config.toml
head_dim = 128
vocab_size = 1024
activation = "tanh_gelu"
norm = "layernorm"
norm_eps = 1e-06
init_std_qkv = 0.0382
init_std_down = 0.0546
beta1 = 0.9
train_tokens = 357100000
Each number is 128 + 32 x the weight over its row's rms, rounded and kept within 0 to 255. Layers, rows and columns count from 0. Numbers have three digits each. The size before them is the row's rms in percent of the matrix's.

# up: layer 4 MLP up, 2048x256, rms 0.0547, rows 1250-1302, columns 0-127
# down: layer 4 MLP down (transposed), 2048x256, rms 0.0546, rows 1250-1301, columns 0-127
up1250 102:128178140138045096116132181116155141104092144142138127213137141079111108096159102168124076101136150147121125073150158164152193107117155162160167108111139170154145142139144084146146070143171075141097166123127132110086110147187115142152130152120125190126137160100066110191144202097099109100137143062138120153132103113186137195167093120187130062124121117138083141148177144177103167094126
down1250 105:090102165115140115111100148095091172149085106155139187158124135098076086106187150181103103081146152088100163147104141122138146142122118148150073144104126147137168125196155160090197101154142148126118137087209186099118209094125151091114117080135132159131104121115123073161093148115171157134144101088083156139137186155132132144139118150109103087117106189210059122143129169148149119082136
up1251 099:146177186139113143129113156080125130137140164133103094184104181111138164156079151125141107133118226151101084077118127149114111112115128088100120095152113054142172085188128069115160119111145142073097081121108166109137172135147167184108125130137167166105135112140180153141117115132120131128135081102155176188077160150130184168128167069175105122217120088161115145109087123156126174144122
down1251 101:076106142140067194104130145131202145089087102115118097124048186072132107063097122135144174146095104079123116140097142096158145078117140105126161092155157120122141110172101118137136143106112137085182129114155105132174157180138111151142103140110173078168106134151102090101092167145075197127101134139131099142131130164111088123152130163069128094170140173106146134078145094141135119159074
up1252 102:105137140149134173143152123138126139171101155093098162154207089142096086108061114178132133111136136169166160198123071146097120123137121131073118137173135106081058184185127165139073151154076106182097158071095132120088118137121144106137053104122138131091147165109154126173140157114094120130118112168086130119175143180155158140143168110135143152147106078108091144098099132193122177131105
down1252 109:082209146138073140141112179079094132145097134143125133125138134094106116187141103121131119130085127116086128148161123145124117165076090092167132135113159156071147184142096108060055117132129147181082141132164099151113127139158154119124089201103137184113123088145094110145094106139170109221159141168136116147161113116106103166123114101088152092188102192120141129134105156121123140171099
up1253 099:136160108161188169094117086144120197067124161139120123161117145148098073094140112113121146090146093145153124071208154169050128098131129126131150123190086164070142119125162113147109099180072092088133115147161144097113070113114155122117109117102114203131143139080200090155118101074039155145131192136150141162118133172125066138139138085126144117124132105156154115071100133089182115054129
down1253 096:101129137133097071148160140156191133124103101152158109127152090125178198125175106123159149160131141096102145124179172109142155053066098132205107132146090113095114137125116117090094185094148169136145121155140146127150102158159156088088121149110091065087139107154074114153157166136170117147110102139160104153076133062145150110107145151127115091095131141165096169122113128112154175208102
up1254 097:126095119115128154117131147068094085094130124102120107133255143117139172152123140144069160089107111159181146127118058104130164110116145100168204135134143115104080093186125085140083136154130111029085148111175097111128126126130160158140135149164162113104127101151172180100092134145080158161100074128133137174169155110171125099140139046138161175156190135178098112165106161153134086079109
down1254 095:120128158158122065072130093110103149155101138148119138134095161137139067088119157109146098064110142117174143148113148115114145121108197104122135074083072127106146182086147104139158109133127113138162110140111196134189175140097124132137105141155153147087125117120107137083096124139195077074193126093110096118080135096118093083129103167057121055182129170187148089116186106082197108132142
up1255 104:132123140157143138127096105138149130157102166165116184134125126083112117109147135157088140101123127124108126154165213138086124145113110137114114136147113136131141129117122084155119167133156119153120105068183137103105147145145130146160117165199131121194063083130124145129150124163162177118139142164141118163098145101140147102142115125097098150081119157125092130206149177136108082077122
down1255 097:119080120106152128157159100159100118127090129105039158161153086111087139126102132159155203110110171140148140132099082109123122162081094161122115175116182213167036069161109105097129065142165162094119116122160152181134090160132123119112137093133220136087136121170097128078104102112124139109120150145130131128182142073151148143119189142130179081129080133107144084118108117132185183102124
up1256 105:109133134154091087156064129117071115138123114146148113155178128136154137118152125129160069155201141093118148172142187139115110185154109143145104114114159171094144135053154192082131164170118121099093079145128166074132136118092098197132128168128090130153089123157146174200173149064177126064095118073128124128124139128138117166126154130132129121111167099077123174131171092106084139145157
down1256 101:146197164128128131119204141098113172072108121137174139152141110148111195102109153083140127205107125118142147101143128121123127161181127112138120102161131096148108133095119141132120165161181134179108108085166130094104073114127168124096135094140147190108157116107139144119120086120165104207108183100179118164106126139086175153084111122212063112118111028146179116173091050105138169143137
up1257 102:183111163185095131142139106204079202104111145158215172152173112092134123136168110155106116076104155102098093125148119102090083155145138088157177185120109160140115138108157111099145160098098160082168136150188196092155138084070114113148108116152172123129117106147170158136151102077193134135180144104076168144124083119149087140167179152110148128092151069134148178115162154110157151091117
down1257 097:183145080123103132123107089185104182131127094090125077152132133136130127200094162104159164101040136132145141158123091147145156094087163108182155086161086102160158138084198117104146139088142085152125141183144125094102086210095134092169109118090133084119116087062173093113087146097135115096161107160159159157161074090108140091051088176101101181159095107157129190123101170130152140110105
up1258 103:129152098090131154179063121099099152146146179097144135154131127151129126113143150121129099107139117161076117095131079167090128154124157077086095165128121159069165134140180134146163099122172095129170040092219121123202095115144146159138140131138094120165110156069158126154141127128076144089072113149202117111077125104130114095123189141129127084118127158129098175155109183122154106185077
down1258 090:163145143108107135174181122103120113099170104081161141109135096116106102201122133177188139139116115131078176085093100113139153158089097128127133101190088104091108108125114142110069158174148115099127084105133093172172139104196144154154119115118156109149086077183047129116151142116128125125197092194175115165111123130116140129168118188134103128087154170130164119121118123169126115171074
up1259 103:101131120124095095168126091181090137101153151088160180112162119127143128089165092121073119167164155143127088163148124139117185140174191134140119112135105097120066122149142138139114110120088116167131127078132128173134151100103158177116061130196125078097187125111121144184083162116113116087109126084173189155123132152154155160201140111164135151123103107160086133147132112158145121080069
down1259 109:129129100162107044152174123163139171124163127143163132052130097148172117094124124151077130120132113087159112122125134145166166134107137089160110175111095094141107131068145126094127137154093109143117113089135132090111089136132160108123149128125112171127112086132183126177155130164116162151135163112130195144146100150193102174098134165183095127116140139167137161114192116065111185107157
up1260 099:069117086139068159106092168118046197151102149115146122158111144077113141133137102116151077082136115164083133151126113120077156125119135100151146118117224100088126137092122146165081112090102091143102138108126163168139144191174136181143117142121154172169079105139162127206133175066099119136126114154095154135144110153147123133143121140075120146129151116091178175096158078080127108085190
down1260 099:114111125156146129098104152110074115205185093136128129119125073153167132092145180161171134113126104194188143174133104139123100112134059102091125084094120120076167106117193079161163156093184121074093043142152120101133159091088184157188123144179135058119093170165100111133090160120139205151105102126106125134109152125131151179098126109130244118076158134104162132097136151117093121170108
up1261 094:174171042180107124149154135107136175134154153150115118180182179083137120124138124109135149121157127133094137111114123104123134085110134133144109112141104063090094085146137159107152094094151082172142128093137167172077082189172176141107142135199106177098160138048174144135149158094126090154113218132103153114123182145144124211147139105167165188151121206154069133096176114129129166103084
down1261 103:124134162163151127123107084170137092132100092080081094070115095108155073136114136138153167141150139116125135086163166118119099125116115152099159132087156118132102143158095088120117144135104161106141140144142081104153138107104101114151172114092131151185130153118122091100110160175132132068104059167170154158090113131086169067160088205166086161072163109112172100175122167099140125104154
up1262 105:132090098125125096140106145132081140133103104220114135108162116189069068168145117169130133084159126127130097142182132133152128124149168091163106152170194167095159187117121199147131138097072097139100141152116096049129110104179157135086113182137128140189147165139149154129128110146083048140088175130134191119125121155107148153172132122090093133153132050135144072134130174176105115162121
down1262 102:162128152130131069139112133135090129093243174135112144132113131068146151143088163064172122139171169065173147130138148148130142156122111136130126116171133151131093106175102099103111159161109169164107143143077150153104097157045101098083039091154149150112135158121105113086201113197113112102106149114129174123187130150142148127055143115150118147117055082142085078130151132144069127084125
up1263 101:134155118158136143202162078130127164153098178153109179154107137101162126129146140094102087142131086145089145020135113147122105097157103111105157107131142146135119120116108181171165145151135161139130131086153120165140132108137131119133135117178116064157153108136104100175128118103155144094117086089119101206166099141144134121151121146178032126109131160169097105084113123132180110117156
down1263 095:113112083105131118152070161119193158091148121136114061049168107143054135162117139129148201097102086118161073202099089168168119095151150100115081138111105127151163173137143204110125124108144109143098161143149128137070095118155137140156191164126177118115158119129139150083160098065195121139133082147112171115106159167170127106141135138135121165117160146173127160093073075128207149154120
up1264 090:150155110169100152140118161114130122110118118205090173091146103058101168105118140130118076078146107167155118136119109203075098156112103165114096106131114168077161058153185134095100165091140135149171092204123158074110151132143169120118137140106151120101132129123165131186117105118156089145091178096147098151122013135126137147161161158149116143092153121154174161154117140118083116159149
down1264 101:125123111100122180148111095092095178189089177148136145138136150117108132160106208073182123099146121174112100086161118104125129073140148107148166129162143082112114208107112058118095158127126121154152080048148088059100122102172118088061149112128164091109157103081144140061150167166108096137123111133122136128167155156114077123135151066136143110108089144146180111106126106120148146094098
up1265 107:091121121109156144159111131146110143117080158112112111092117143174072180132137155148162130157151119123154143120158170069096181136161180118139206129157078089145107135169157094137088161131118103136126144094128139164114154150094147159087113090145144124108091073092084173160186159203112117147101108133113161192119093121150102173116152112132140060106100167126119149086095153160116122114178
down1265 104:126144163123072140157137181140167132097147159083132125145104170153088100168159076174193147129118095062178145125112099102141093076107109208152106155138170093086190119180112114134142131120142129099113106105102145156121165094129122106167138099132116131077117172120106123195099138069126107135171146160101121143096115134128103077083158173084103132136117068180113089145162174148135155138128
up1266 101:184191184157146123099056198076117118137076092073093113158154100178063128129164137194130142137141129078123122160116182120150105080174130148200157126064151106103093093104162172132045070130161112138140147102175170163092112139139110140166144209140136150136147084158139079130189138157119119172085108198146113125154148123139144123176138118137109116205057137186080113140103130124140126144113
down1266 094:104095111113135111118111128230076172074156115137142113183076156145184111110103107085147120194135165135130139170113082143098066081100146167101152095117122109166094127102148092113092149159120138103166089128087130125155092105061161089112122160080082126158115146166121186150135136173105116153154168161151155093096129085139096198179115087098149141117182137104124063188183121166152139100125
up1267 094:138131101130178101189095160096146141140141167125087130125103129124062149087139109111189150060105124131138138115122226145125129113122197120168138115093115110143145145202112141131076146100093100141123153085125158097155090140153096168120143112142121149093121154159076085138161134086165117070103138102112090141120138136100116114144121097155141079141072143158097146097130132094105091111149
down1267 096:137184096122154155154102153131138134125146143123132117100120116138129103122106115108127130204144115155074115135135103117072160117144117173096143150124124119136125077101123176089139122143122109145193126200133041121110170185143102146131189133156132139132077167118082147152089128207085106111188141085144103139183162102119171133089111185128061061088101094136080115072078093118168140125135
up1268 089:137153141074186177108163116074135217127147095120178104160135097107154144111142141130053131153158095144093061102194147142137179158086092157122096089138067113154151152133108109105104130201198093146153143137157127134098115126166175174136098134109142091098201128132160158167126147145086152162020166091179156153150134108119093117131123095159107180214070155118121100078126182118118120110145
down1268 092:142137166166159073096068096149147100125135135164138097120117139217128136165111161105199123102116125109198166117098048089127052100145160162164166143110139095081138141193180091165153119107138110163114157126122123158093107113129070116138174153163166116115103099147150098111114116138173152093210075123111176056106155086113169127120094180128147086078194180102121140162118119093121127140088
up1269 100:204196147122124049158122168115112130179096133153140157145091133065140109128105181137105108094096152124143106092110085123106121104170206157150178124167193087096167107155206177110146150135073116179070080141180117020149117119167187158132120155118091151165153167113184122169160110113087130088138099081117132117096122087175099136184153155182158124106093096169113168158152161138129130152140
down1269 116:166174097088142115152105126112130146170096062109135169186076117115095214146159125097133173077103130123110117169145106119129156072162124115107167115112137134127113118094099126123140097202141106159121096172133184154163160096178130064051152053088113140117135064111083094142157141122084150081116101140133086119125147100184121123190059060158097121166119139137172156154143136096109088125110
up1270 100:131103165129068111120113181116174124172102137138109153104136159168157180176221111187112106079149156107148150138142100150137230108134133072203183166149166111144105176130175119122139149106149113136109116070165142141117087107084146136127112167147127136081076058122124151179123140101182131149146114070120139120113112121134143133129148161125182127122105156127102120149118122125136158141072
down1270 097:132116127113141082177115162135115180052194187155114130152096101160135129197140148083150073143129114126096088177149132119067100061131151135123089144139101132086135066125130106144074132111072102163138150108110100120100117148136124120147129118115139133136127208117134152117169137173114117126147158075172119080087149120133153117140168130168148113133147190186135202057114149102086129149097
up1271 101:156122184158190125174136159157093175089116087139147109171157081158154141115157191177068081130132138097146116166086105139125080168125128098153143125093136144109128205116107128118146181084106061163054146168166126117084123154097139122078132146168178119111126110117117171141125182145134155125095135090071119130160095118096159078107199142166113147130069128137096156073127131152150104093128
down1271 101:149141127100104116088146118127172140163148099148101111167124118121120129193150122139136152049141131047145084179136138178162164149131159189081138071121134185136101141137116134111114145110132147123091073170138107116106135163115095139129165162109139143170145088091109106187127095125130102084061136171191139141168108163171068131135150083100104121112121137203188187070168119137152090159138
up1272 097:157077129091106162102163155131078178121136113113117118208085155114088173085108104180121106108126095115120114096137157127103187129156100092122105174110151118121146169118154169084136174149120129109100117155125125121178131102144176112112150151124111195165135062121108097213175147107117120157117178123119142153137153108123124174153080094140123099162076132128130118129175176154124127155165
down1272 093:095172106155151141132106167161171135125145151168100105144095160135100114101116113057130125143150173127120121128152093113159079087155174116153094084129088154123186093185168122133130115142149129129180060174149079095130099128130112104115154048142076087131159110084136048064143190100093099109154107117181069131127082130113065105086140104121116127122153186127150119098083115115135116078129
up1273 103:100155155164116099177071111106046107193107154122121119172127171080104152172111138195099146103088119103107080093122143169159139078178188052125138126119112109189066132160161157120125161092146154106145106049122156156193145118170117122071140179115120172199132052139159144164132109121152102100124177106089140175119142152169083125141090100126133133124146178150124153174133104081117140132106
down1273 108:069143107120139124142137089151116146135112142114108101123140097156165109099077122105166150167146174136136129098190115133140115097142172149145125148114141165148073136135155166153113094187107124119137133148079148176099142118165099154131118127209106075138130093132194139157177107118194111187106096099106146171161104113101113054145128095153107134158116178200162174125173122121098124174120
up1274 101:171113089089107060088156150084097122088102146107134120078155104131154106128142149120109091143133177117105123132152171126145175122165110145210124193148152131117117083132150157169134174147166144117101100161118091078127134164112145129090112161130148158123138133127115146105099140153136148108073130077151218163137201184133177119091134155111114134123130106135131106143143191134090088162148
down1274 105:144114128103150168073168134117126117139126101134097098148166074143119134148092152155104161131073123092114113164133170086100156093153141076122148134154045140145187136147179187119165212140117067140121128148091087125129141135112140114092081121163126136182101164133102182206110128173132108102128159115111122153104136138105180122123085151163102108149129170080122150087126130093111153078116
up1275 104:143140147128123126129150134161163107104112145076128134147160111063070209100163165143100121108195094152081151109125143137094132143193166128158143166110112164145143151127116148125087159077181090114120072130175171132133132159136129129086107195115102150117060043117138112154098108093109120133137146135174162128107187168114085189181066118094147098165113161088094171192127118149133146203088
down1275 114:122153123084099116109126134131133121148062188077154168135126134114126196142147129126108153127144107080128136088149099154092151170165138165129115132165129094163130205127133125072090118070138163121068148109235178097116152177135108183134030153119162198096080043103141179114120106104125132129133082139170136172105148166134091148128097137073135105153149132126164092113145176146128209194123
up1276 096:097184062151148144159131158161100101216105125153114118138166134148131154079113123169133101129123134148139159086146174085077126091170121113180118224141116146156140100162127129109142095221164130135058087098153117136162124124060137120138127202170123139116188147176116195165126124094130145148132165105141186169072072118106161141111134128137085092154090065113097142109131128120084068122154
down1276 094:125076101126101118102124096126181136136173144078095150121131156135183138111132123152093163133135106121142161110111120149105120159110111160141051060087077159145139148157084084126118076077154054114129104129112143103085185178115116092138128125111141151195102148096138142099135098126114112062174085156144115154162149108113165145119088131144124096057116116178129118177134135140161149103116
up1277 103:191122203119153123048134132175167120070107160135110142156152125085073109093143180153140168131174117090119129129153128071126160109134157112139180126033136165122124089151152120119073140145147176026153149135122040087116146121119126128137107115104119099166146118119155174147065134174139103179092140098107151140150094168144099111152170118159171175101137107116082123171127217173085127093110
down1277 099:137139062134140152130132135101144108108117166165126097069158121141141139134131098118125109124185152172123132088173110127084148081136133122130148122165148172157211158135127103071144152088095074157128145166221077126168194140078147139139083158099132132094096099142085148102181125149142159073140100184086150177104142082110156047137146151143124151142150171091127075108154110110158127078124
up1278 099:132160186095127148120112136101133184157112127118121078236075122143090088137086176155170106122124116146142098136129128051127155132145110134139156134137148093097108122085187180130118150170139098131126133142130152109165121079076122112137139094109120108113141124086109145184096152067158146116125161140093203087162192147157072143119104010127121126150095118146105148120149129164184106099148
down1278 093:125169147188133150150123124170114048075160171082118111103106096104156167096198079094075151138132101110157162111159110163151095094094176133082136126180149114150189126154111124087105093150127186152130153118182095098120160149197152138148161150128137143083158150134152158121163089168139114160098158096137114143072053138132126092182123205111179138130158119102146114145119087100135153119184
up1279 100:099078151125106109171149138130159132129106105146122130141118140162123113123143122099117159140132150138142150143147116101140149173105136165143165151092150141125154137137179098140151161082103144085113139101155140105177128116026161145144068147059120198101103129115105099135189056109166083058114134145143172111142116141153075111123108028137163187198110118163111117059130124097121109096088
down1279 095:137124103138081060094092107078145177143152135133107141185144102134205074155102119194118164128140115103179125110136186145175162080173139155157075094188173115151164084131096107125116119147156143140108195158141175176155152093148140138166167095160146145120192137134123070118142136068175100109115142179160062183172158114113114122144186113125073123117083161094113085130105108136166169154130
up1280 107:113144186171130105237078119102184101145085133144116145140179195119126140148139111136110099153107160167119137122133063161142101085146113125165114144128133099140050086147161165165085088100165143160083165073103137144113091088166179123124159168142155082155120159127116115148124136087119147119110170068123166160093173162195137131139093134127149095116097197135086158115134117128055085160070
down1280 099:123137141123107132142118135136145194101103173131099070159165115095134168202099135104143053154135154160095071163151135045104118163107195148155117100124122135106159141123089164102147106162118119148145135099103113180140159093098110030066123130187179143105132091119140083120101154086165084096116154087109098096140133146094150144140121154091172137135155078221150166127132086147195201146159
up1281 094:097158153191159176177082096122136157158129104124117123163139196162180123126150091071152121178126135149065126133170194192111107071098112108121076117129084092111091146132157157178087089111148159134151170166188138160134130162130087096132156116152167157123105059067114145124089166104126179171086110132111132101087146142098064185206140052192152156106135172135125143133137133125091152159061
down1281 087:093132130104066126094142130158126116107146131113107128088119157157057101157154148080189088102131091178122116112131101057127162082147127102120166109160165173155120087132078126083171102130086170141095141151063092091141191096174193128134099184116146132093185160126125092179146184160145121137139136189160153059137117135130130127113099121161057072153158189168119105101126178142175095105148
up1282 103:147122160120121131149141114166124156093125092161023140154142093102120169121189140087091106185142092124125056137114111127107168134122152106182121133132175059126135119129165133148100122127132138078110120072115109123140076111066163152129126149081129080040128180118146178097128101066126128155059141123129142165123158196139127162135167145127094124124075083171115155110137169131098168130163
down1282 101:163170088136135096135130161120132096085130125118176066121082141113125103110192125162124177095134170148142137094161087113166072140108137191137138050143100156157106118116185158132150130126082150132175114182129070146072114177101132100094181157157096168108163126128155128087121167164088173108107140167116155130138125095135199104122123146146145128091163069152129097114089090072198118110185
up1283 104:164118152130087097155099140140060131125079122089128125176085119167118179101129145123071125105122107153165122081091124108141138034099106076110169102106096179100090173088132129127119120093154113112152134111130114132123121134128133100124099215109160104119104141120099130201158187108124062148119204162126196160113135136188125154127150136142097071167129118149161123168108091070099130128115
down1283 106:131149164081201200114139113096093143101123136148114038130159100144113091152125164132200158167092165152129126103119134086116131108117081104104114123160150109152069101103096148135149095108104143134080107128095059167126178129150155138161118097107121189117114082188123151099101103127082110167130143155093137096196125122180144099101097151101130148100084155101123122066150114183164090171115
up1284 096:134146166137143140147144103066146127121065111095148109104131096073116156170138140134154105084201134107078041131126137191093139099127113131109153111102154116079153091091114084162111102174144157092131150093134104130124139094152080109128119153184123091098082103160141153132113199121079112171141125169196122098136076133133126171129114138163082109144137082154130142132127160206142105117168
down1284 094:168124172129124156108104161144136117130144113119151170108106138139092110112166102152109089127117081139119129088084113100132056116137141112057149188207152132147093130126162186148176104089157163125138153186188115080120174118079214129160109199132102147095114155139105167157137133085148210095141077121153186136092119114182052067114146097095155130095124138090111102117122122086090086175166
up1285 107:158135153177127120120134133163136191142090171155115123143085184139121131123095125206083090127056190100122117174115120180100099110101148138102162126145127060137164061087140161122152139122132122143128050164102142139157141139149106157102080180194130124128163099112125131136115118122105145122162102094148149148189091126138101180170116167143168083154094120209094141090101153130137162119147
down1285 114:113128134103139170194084097129174148161094134137131129095107136119154122142107100162116166041156133094146102094117105125119160143137110099110141134113176179129075188141169122076137071164126114146120163162191102126110096108154133153188142143129151142086174117148210114104135145123100129081146136172089196148120054123074172089123121138141081131156158119155068108084159033132150134116109
up1286 105:173119182132115149128173131145097144172123107100083117177196170132145117093149166152133139097060158114097149055146059128130215107167128105142161151151174108140129167113191136171129139166151125151044138095198136068131118133085116094102119190164165125107116149133083172144096160132152146179116106144135126157108107129108179130152106139106108134117094161120035103163152120119105139148122
down1286 099:152080148107126129174156195179122117103117154089122127168189094129149128159071145179125127146109141120067088071121116129135155095108172139154156110090155160170163069154137138140109142126190125103162126091128106093109215152126068195131135123116082102136158158178097121082139113057153173158079123166140097113106134105103124143087123045131123175119076131085142106138140081116169154191123
up1287 100:178160084148108116182135083183129141094148118119195180107128112131099131163082170089137081116128154059121082068150128137100090142076163124125167105127118143152147126128165121196124107169099147120157125156120103122154123121125153130076091128120081120068108161173146057139158138104137163090125136135173150219173076182184171149143161082089120180199108125083130171121113174136105200084171
down1287 094:136114105148135097124086205106188094132107128151119154140115134186076114134143109196120127143087149140179122121095134075178163121185075200114164125145134110095116119117145170078119161113131129138098116091101149111099152124126113109170144130142146088184163119114118143162092136118095071121150159160095113053086174064126101168149109169194173130102158126140081198103161132148113072112105
up1288 099:124103090133127133134095113126044171156111139136097135174131184096064137127098124130113144127185094074156124087146160102095163171137161132145104148146068096078155107110118125170149107058116086128097088093138162110150149137117115136120175093091177157189120138142139196140127133067082096123161141117094107123138136201136025027110139129120136114120103121123077123120111153156165085140106
down1288 098:115108147097141087197089135098162083089093093115180099151133151096144111120129157119096143143072117138062149143133123138151138111153148088129145106120132146155105160146177108112160139131135117153137152091110178123095123122147111108080081139134124107144165108105097167118126137135212106092137090107151108117094115141164204134148099145164190186150131135097148117193128093082142120157136
up1289 096:146184168212155124166110157162079094091101142130114131114175067106072108071143185145158088125127160064194106131145134139114049181113087104143160149101187135148078113059102109135105099159084129109163105093171141107175088095157073175120114147171081096094078102090128070121099103149085096171086119209105081093204095116119097167152132119141179129154113125150153117139144164118147101131151
down1289 093:139140078146087200140167149104126139139154132138175108132095133145167117132083101089075129165069115137110094100076129179103171105085132151127117119115131067149133130177199169097136116117138126105154157154096073150123152129107163146098097156119056143108135122121063200156144097079151123095168142151182100081101115121049142111075107140096087156090107118111140163117127096099138125115101
up1290 103:097123057116139135101116144090160160142138164103112129179168106140107153111183136190135117102100128113127134043128116151167206139131116125141136154093181152080069103143163150135186093158154115104126106145125186117114125160108143148148129105158084088087095142124142156190138108140091086118120099127118147149128131109145082138122217103172133100098110173178117157116143143097090113105098
down1290 101:186075172208138098152155110109180087080135108139112155063181161136115121077145104098148070128140117098151130135118119165156086162136050131140136145129090147160156175133131098088126110142192116140119128079131106103105142138124059135116154109141145086100129100156118068063179167093095223168122132149178187142132121128135174080115098144126089152125083090120102135150152159132156117078153
up1291 098:124136199169135152143119103115155141101084114127152095138122123131105124177150140135111137125099151146120179133082076150094088145155160154102150149178107174113156101086084113142126145130120156154113085115167182165180099075066121166120122117168146161128096167146169114147123097088146147163157154112067102102040182159192148123155132089117154127154099123088109100195135123164120106139151
down1291 096:120172081084146086147102091070132099129195109120171157123150118130142138109111164155115138080134083162090190161132157098081159110139124110176142126132125091097127156101145153133143122184091149163178166131088173101017177184151122100180150101105156133120182111133106124130175096196090122080137101150144171105166180113140113110141127163150108174115093078151146111133099135129094151109142
up1292 095:128141177141119104147151081130123105180120186152104142097132107083118167182131143184128078142108176161125119101176128096098161129113153112077176155182204163103069104083150099128112107084120154110171082152176245129108082068110192180098105124106117183168089121152105116142123124164086127130135095112107148125178165163165048127113117101132111130107174105155114121095098137151079119134078
down1292 097:162151097084094130133137158095113202117145154192096121140165135101066112135176102114161151123097184102138155148073059103127083073142128121128125130128145101086142113116144113147098076145120133107133170104109118132149102185173132058147137109099130126096163121086124168136116147179140155088154146153144125130068056114098183149165105136108113113082090157054139136098146134194171138080105
up1293 097:128184119128149138100097158111139121206117137130156177138122120151129192150122133099159087166148101086090141129157159177115173115096136186131177158154124109143129129137151146139064128171120144169063152065126121124121130108120195116112100156085124203090112121148116154143162135094184137140108117079183119174193116120164087135151114115120129127187069124188180227116084080175145146142081
down1293 091:143100152134160110129182137135079174165136174153171084149176204127110117131119185148149128107128089126096145185119140139119140128123191078123131146131130186071087101182122140171118122108136110100182092140068155174196126147142114188132161070124115060129069126108112180120117151138177112037160193169150094064126194121126131149150129115125100148084116095103137131131153177116096081096174
up1294 095:076179118125157102101076108136155148119104198077106131138104155149112166101152112075113118124149093134046093192125157147093135095140124171165144131083120112107132165118084136210123189115080141161146124176173170106153157157098107178132157133121167117120124148109104134093075084125141089113177156177125126153112109121117109167146113114103158122182103138100128100084169095129197117093165
down1294 091:159077165167109125170177086170069126167179128151085121124141163114111063111120107168136125169121127115251127113104138146134103155127133171164090133124196146121168174112161133074129090164114148157110148106116119054125052086171114143133051156159143126113151086164144081099136164183105134132080121103134115132096071127171140168100089132145157104108121155145159157118160112120080140161119
up1295 107:080108126187118136197148133164140089111080135119124101122137159156130102163076198150117123095098098114162164103132153182158189201199180151153189160117028132147130119119104093140135106128062098078114181094192136130088125069133128102101137171155097122105142172158103114147091156133092154156120127090155142156133088118119087144129209123140173149163121119186101114177120160138148198147149
down1295 104:161103146117122138139141148112154140094127153168186141088124202094093109149095104152108072096143113160144162127118081065151141120104110160166118097081092109137110121208073103160193127109125167093177127159113115132204194203074109170092129174156075152125106120190131140126108111135159104129125128146085132078134189132116093155136109105106122201195158139174104106123119121147102114117152
up1296 095:075198088186161117120156190112106131068129125137154114094090111113147194101148144125092118125131130121145068114133171198117142114171172112135123162115165165113130136180130149189152114174162164138103120129118170138156146120091124119111122085151162107110102138123073168114049141181158091071077116117103154121158205150151125198134138091099129149156114089128157151151126086143148129109146
down1296 096:178129209144148160152102106135119132123184111161108112111144125111115153115143166171159117137166128135128068164100137064143096165142085137127102112174166096135147181081094150094090152116126098134125078115125058125102116129165115141089159116077061077158091131139106163102157146123151145188118075112081106128095139127116149098154154179136141094146126118053129130150151114152123029113199
up1297 103:178101112133123092168108140153145135126116128105113182176129123166122148130136125142056104096133139130151102134156144158154166071196131109142137114123107133160117162129080106085184126150106156080109123108156095096113139114100097120095088169145176178105131133131145123204099139112121135130131083090144166163094161157174142132193166107144144079125103065167098124164140161147135166136120
down1297 107:110175124149136105111098150060064110144136129136174127159122117060124121144069170112133061104125169162106106084129143094024110128078103110146135110132118139170059130099167105105116135143082147130096177143102104077183148093084112111135176127159085118128101147125097143108122148126189101144131088096111070152099120149073207067128093103072090134105145135118133129179159097113156132137186
up1298 099:172105124149157058111129138087149134099125114109100138183140147059083196171123200161078154059098161086099139164134119143119140174189192094110180106085155109129141127137097112137119116127105116133109115086145123171100125111142197112148142120109125124181115116109120136108147161101133154178122167135106128165106090190164158108120140120098137163137152132138085136108129163192157111073151
down1298 103:171126145076097102099112149124115127122121111143105126116119113112102107163191188122135140163138167073103122188212156135046140126149143131139101186152137155093098113139115160131185142126097121136097163049136094134204087065158147110077172166138138119129140148166114099168137105154094063117133116101132133127083162175086083107160124153116132168104125113153139116093102138110191124132060
up1299 102:180118117131134134151137158077081119116144149144103113126108097136094127191115078093103091133149073145110130152169106116070138133112143105111080155142122106105097127116147172197101122072093110074114131095129237107133079126178140121206080128119164183129112125139137137118095156070103165121160189110113129164085192121147097162159142078138185107166122208209128119145092125129140148123132
down1299 113:115078120118102140099102088107103117143112183158084141101145159145117111152099140118163147148148073143149095118142107095076182104138089162121115081083123119120130105113182156200083163115105136097044143094151124130093086121054160118122163169141083122157112140148071159152101177109073140121136118137137123145150111166130153150148080147119171146127102181128171083148084135116132116112189
up1300 100:078179105098183140173104179169117091116163150167153067214118223094074123107156137131129138176097123098128131128155166095057122131125183124177162113161195164128149134118130112121147149139107159144124122107174171077131169115089121155150104128141125070120057166134139088154079133122139120166124155192099102179135096154187089152100106071123095112132137163114112094109118090118102137112131
down1300 095:125068115098132132150155139154151179112101130118147115170128113193110145186145099103154139161123106137184102145089045069143159112088093132073144102084110103157087124169154131170135147082109113086146125161117118180118135127173121125144193123136070112151153105099137171072133150142138085118142150075140112072160082071143077098157122133133139145135168158109153162114138068132097144126185
up1301 098:158147145078091104170136163109141136104137145135102056079140152174119110123101126105075123157121200160154169142136157131102081105158151133126122114154135133101104174187111168119147153197131085175121110101058135173160096095096087105156097105134141108139154124139124150086114110157129150074121184149116107123091065211186074104137164093105115125125142174132046121097157120125142091112114
down1301 103:117144161187146154153141091132175102135078105132146136145115174141084175086137125142081133112133074046070040129097064122128128122117134148156146126121146109187140115109150079080117077107091122108138137129128139101140151114128186134059128168112196167154140140160184083121136115119171138134136132086154109138168127074088111082057163168198085126115129182134156082202110081127091173134117
up1302 101:105135096172150072115099118142074188109140132143168089176073127163124193184098092121153134175125123118146102120150135096099139116118160133166142127127117160093142125120111130121074120123078168130111108141170139044133146143107157157105113107161138113151143147107089220131083188126100145113135169112092124146172129158132120170133129100155180181102124057148120132097165131110125093122094